Weights of a small transformer language model.
Size: 16 layers, width 96, 3 heads of 32 (1 for keys and values), MLP 384 squared ReLU, 4.46M parameters.
Training: a variant of Adam for these matrices, 158M tokens, 4288 steps.
Each number is 128 + 32 x the weight over its row's rms, rounded and kept within 0 to 255. Layers, rows and columns count from 0. Numbers have three digits each. The size before them is the row's rms in percent of the matrix's.

# layer 13 MLP up, 384x96, rms 0.063, rows 339-383, columns 64-95
101:126087139171149104079187134103066111082121133117097100132040129122162137106139123094125123191162
098:125105143157072135116135108107143079143125149154104100125126146190080153113177176193117157155132
085:088190098151093149111099132144092138121150112079122129111098133191144160161109083141127116083129
106:119149104170130131128125095116083163140142164145138076095099089112136135140112120090150196140169
102:158111104130129080167075228136142137117095131113120096136050116182133067205102090159097133141102
097:149106095163108149097184099122127103167145111178092147158074075173115118141111099118083105102145
103:188131159169104130137104151116044123069137100172123160119055072081147120180123111180138111122169
110:102164150141111113099124134157154157116082152120134044137091186096210114145170178172180099149165
101:138150127161105160078079129131125150086158115138146132086127141200133133108085120116081087155124
105:184136142188097137138121139105114121106149104168136088117143170170152161133131192110144116138094
089:147154125170126184047124188134091108136079129114136139104076171148117107101039145137086120187093
095:184088132109131151140059111103086160126173104095125132094140125161185139103141136086108071106189
108:140150168163154087163110155090109073159094071121194102123076156164137133125111146121132138103120
097:100135071112127134122096133117124092124131125148117141072118159121152151098121122132141159095098
093:123103093085137088116060086126120171134156151117123104116055124163172182093154130118106088154204
075:149150131132148179085072171121162088155173193134110180064090160122069167127070135176108098158115
096:126106093164072127151092164161113094146085110161135135127088103118136107129074154160069113099196
092:141117149115111103170173205033112132147163058115194113158105131117138139104127130117099138135166
095:174122161130189148172135140148141093119177104162098097155129108132084140133189145116164146132114
131:144117126105126179176088170136153128125127129131089087068118106163161150189149117148132098175142
134:124124151153104127142134126132152079111137040180166133106154162173148117171168218149101187217134
101:141104160183117156129092131073104156112158065111098122099138189160170118201210102134103170165158
094:163107087169140169128056179123133081107116147106132096118105128124136134090122116135112124107170
096:105121177142122134161173121165155096113170112152094129118125101173129170142157162103086118158163
100:122163116158135097155139228098091074137155151161193106122103055091128123120064091149107079140110
088:189138170101111115097183148137142200077134095166137141092120107164100086155129185107146143162122
083:138130113109151129104140093136140154144123159131110104092118109156088133158121098080163164052133
090:100145034112085127119034088155137180117184111101102108131065085155167146143127136148135141143182
093:197131105079093121111121128130087074136095150119192137094099112134146117081112085063116188138145
101:091167111119177133190076135100105175074154084155119119136114079098092138133102115141097138101116
103:098155182135119125102103152148111101152118123143064057126132151141135131131129121200175074094154
092:123145174188146170128159175141136112130075109142174152143124157232191083152129179127114129131117
086:114190074140138133158138140158094133099054079185152145129110177168136101124128134156104106135124
102:162140130123151121108178120149104117134100104125097109109082125148133105096078122170114140104101
094:187118097133120153110160121103164181099152063165082090083125185086127118118155124090137135119152
107:178136121111130165115133154120131107076146131126157164086118141176117100123190156140089088146130
104:115204143095097186106138174154139082142165128137127082154067172151084158162115130148093101205093
093:171128096121069166136143144094077092170055146154132114166196084093127138093090101127174146118180
081:119124131130098154089138134134136196102080127144161144150041087155111142166148097163125115158126
104:137123133128141121144118086150108144121118133182098140080128129091121142102126120164124115191158
107:181151141169103098168156106085041126082105045134192167096126126112113155169126184151094159175152
124:107120187167134129194147149169100098117105090137107092081130165105098146107151108159133170160142
099:178174138125086107153132159111133133143097150127124127077156110172070151094104127146117088128133
095:130129117224154108110160153066107116164064131167183138119145183129106166090144155121156117084198
101:168102133181129165088140098124136109100086114103112119123104192122170135101134127122105153205116
# layer 13 MLP down (transposed), 384x96, rms 0.0617, rows 339-383, columns 64-95
094:105133139138172139170138133186092118110125122074082138128162173163140164142079159129170118172130
088:086171121162135187110133177113156166165106154143136066164121123147172090161145108183105115156112
080:201081152127149113130122157115111122098097141194163096137140195088108160093117158114112105147079
110:106079156121070094041156118137091109104149138130120119114055132119106121119115131150133127131154
111:121098143152123084140123080082116126098157097105090128140127109118123121125103158118119129099135
097:165128106128174155109065143169082137168136140177117166097108229023113116054096142115165132122133
098:122130115161124152121078083167140155070150166117108134106199123199119161130090138098086052149179
114:100160091097147112148211125135138164193159197193098148166097139130148107103205122117165114096115
089:146124135146172178126111136168173117086170139148137168136104123120147057125148153122100108126138
108:121158148094177117086082140121160153161131098143172071164129131102119073107119136133150085115104
091:164080063161122066089173107115117173091223154130201129102143117124135052109123082109155171106106
094:161077093115178153129129099100117081128140145080136145122171173140082153119096139128183104098138
106:151157125210197086167151154106171124132157077137165056091134154168120109147183164063148150110098
084:112138160138175151099159157115148089093192132144143102091111157146118087137115118144101111114126
094:173151168162131101119127143090117111079143078129171141110132134096066159142108153112174182103158
080:039151069102148095155129185141107114071105094108141072142147125128139142162102108121130153085190
098:157108119119110104142130160113166143155079153171054115127217077152090084130094143146128099166154
089:135104090111149108158152164130119112076157192176108099111099183154110125098135081096070160138110
102:102061148121185077162156092110148183130144150119115152096105109149129117094117085123154112099133
138:124119166111100151111126143173106091084105146132153098130106157116177102097147149178129068144211
127:099104101145160100121185107127182120105139151118105087151121114119077103127144127159100142165160
096:121097175143201112135098168113146151116139102104127139093132103122087111106153167126127164087131
097:131106113083132118118098136155118194154125083188144119119144096087148133096128127090147128169129
096:160115196144161112169143100069089036119090141132099120091107139174064182127114183153133164152140
095:181118131149145073118107200100126131108127150123154164105139115108133148159140114123056125131121
098:156075130190181152187113108188150130112117119187135094144146162121173152135153153174147186113139
087:142156146114101125123127122123191148162166114101141181114165100114062105180136105129078148133103
093:155104102150108178121142194115118119167064140168150089098149142081070131126122132111137140137181
088:166101165061131143118122156173131154104168112088107126105102130134190107129106064095087124138146
097:060087132185170141079153117145147155101162186169162147120084114113146171097123098141122078103103
106:093161131168129182147140163119182146119123147055182168198120160144124151147148098105071081113128
092:105140096085107124156124109137098159137113149130086130092097146117124188131077075158147145116159
087:119081123135150112088077165156114136125143108045162099140096126157143074131086099138091137103073
107:115147203091079140200105159172118121136126100104093164107163122131120170070146105111109153135084
104:146165102060136182117191093121148116145141138190144132132155092168140086106122101079129132118147
104:110151108175112120132117117108179107094202121128119091139108168102075153108121104085152098157107
115:119049177119146098130150108148151124131129147125128132091166157158076151123143113176140118131152
094:128105158136182114155112110107111154062145081116151101125078161119127112174148116128111118195162
089:130118124092135109196109097090091082116195118131140133130178135118120128118136154121120171110211
105:102159151113107135131135120153125152133057124104111128150095096113099172148134088143192093194045
110:098151132103089132134120056120110221108120166109160113123103074085151134160099117119144137142150
115:226088158176133153106083173158117165160138095082144096099097145079165103120077110194184092136120
109:145116181121111134118142130142143097183077182158088131084137119100092122140220144083117089126162
094:121215128164131126201104099144058114119172094107145161095112168140095123131145111114172091147167
095:175094111167141097110131125169116097103117093136214181092097107137164133151115163153150109067100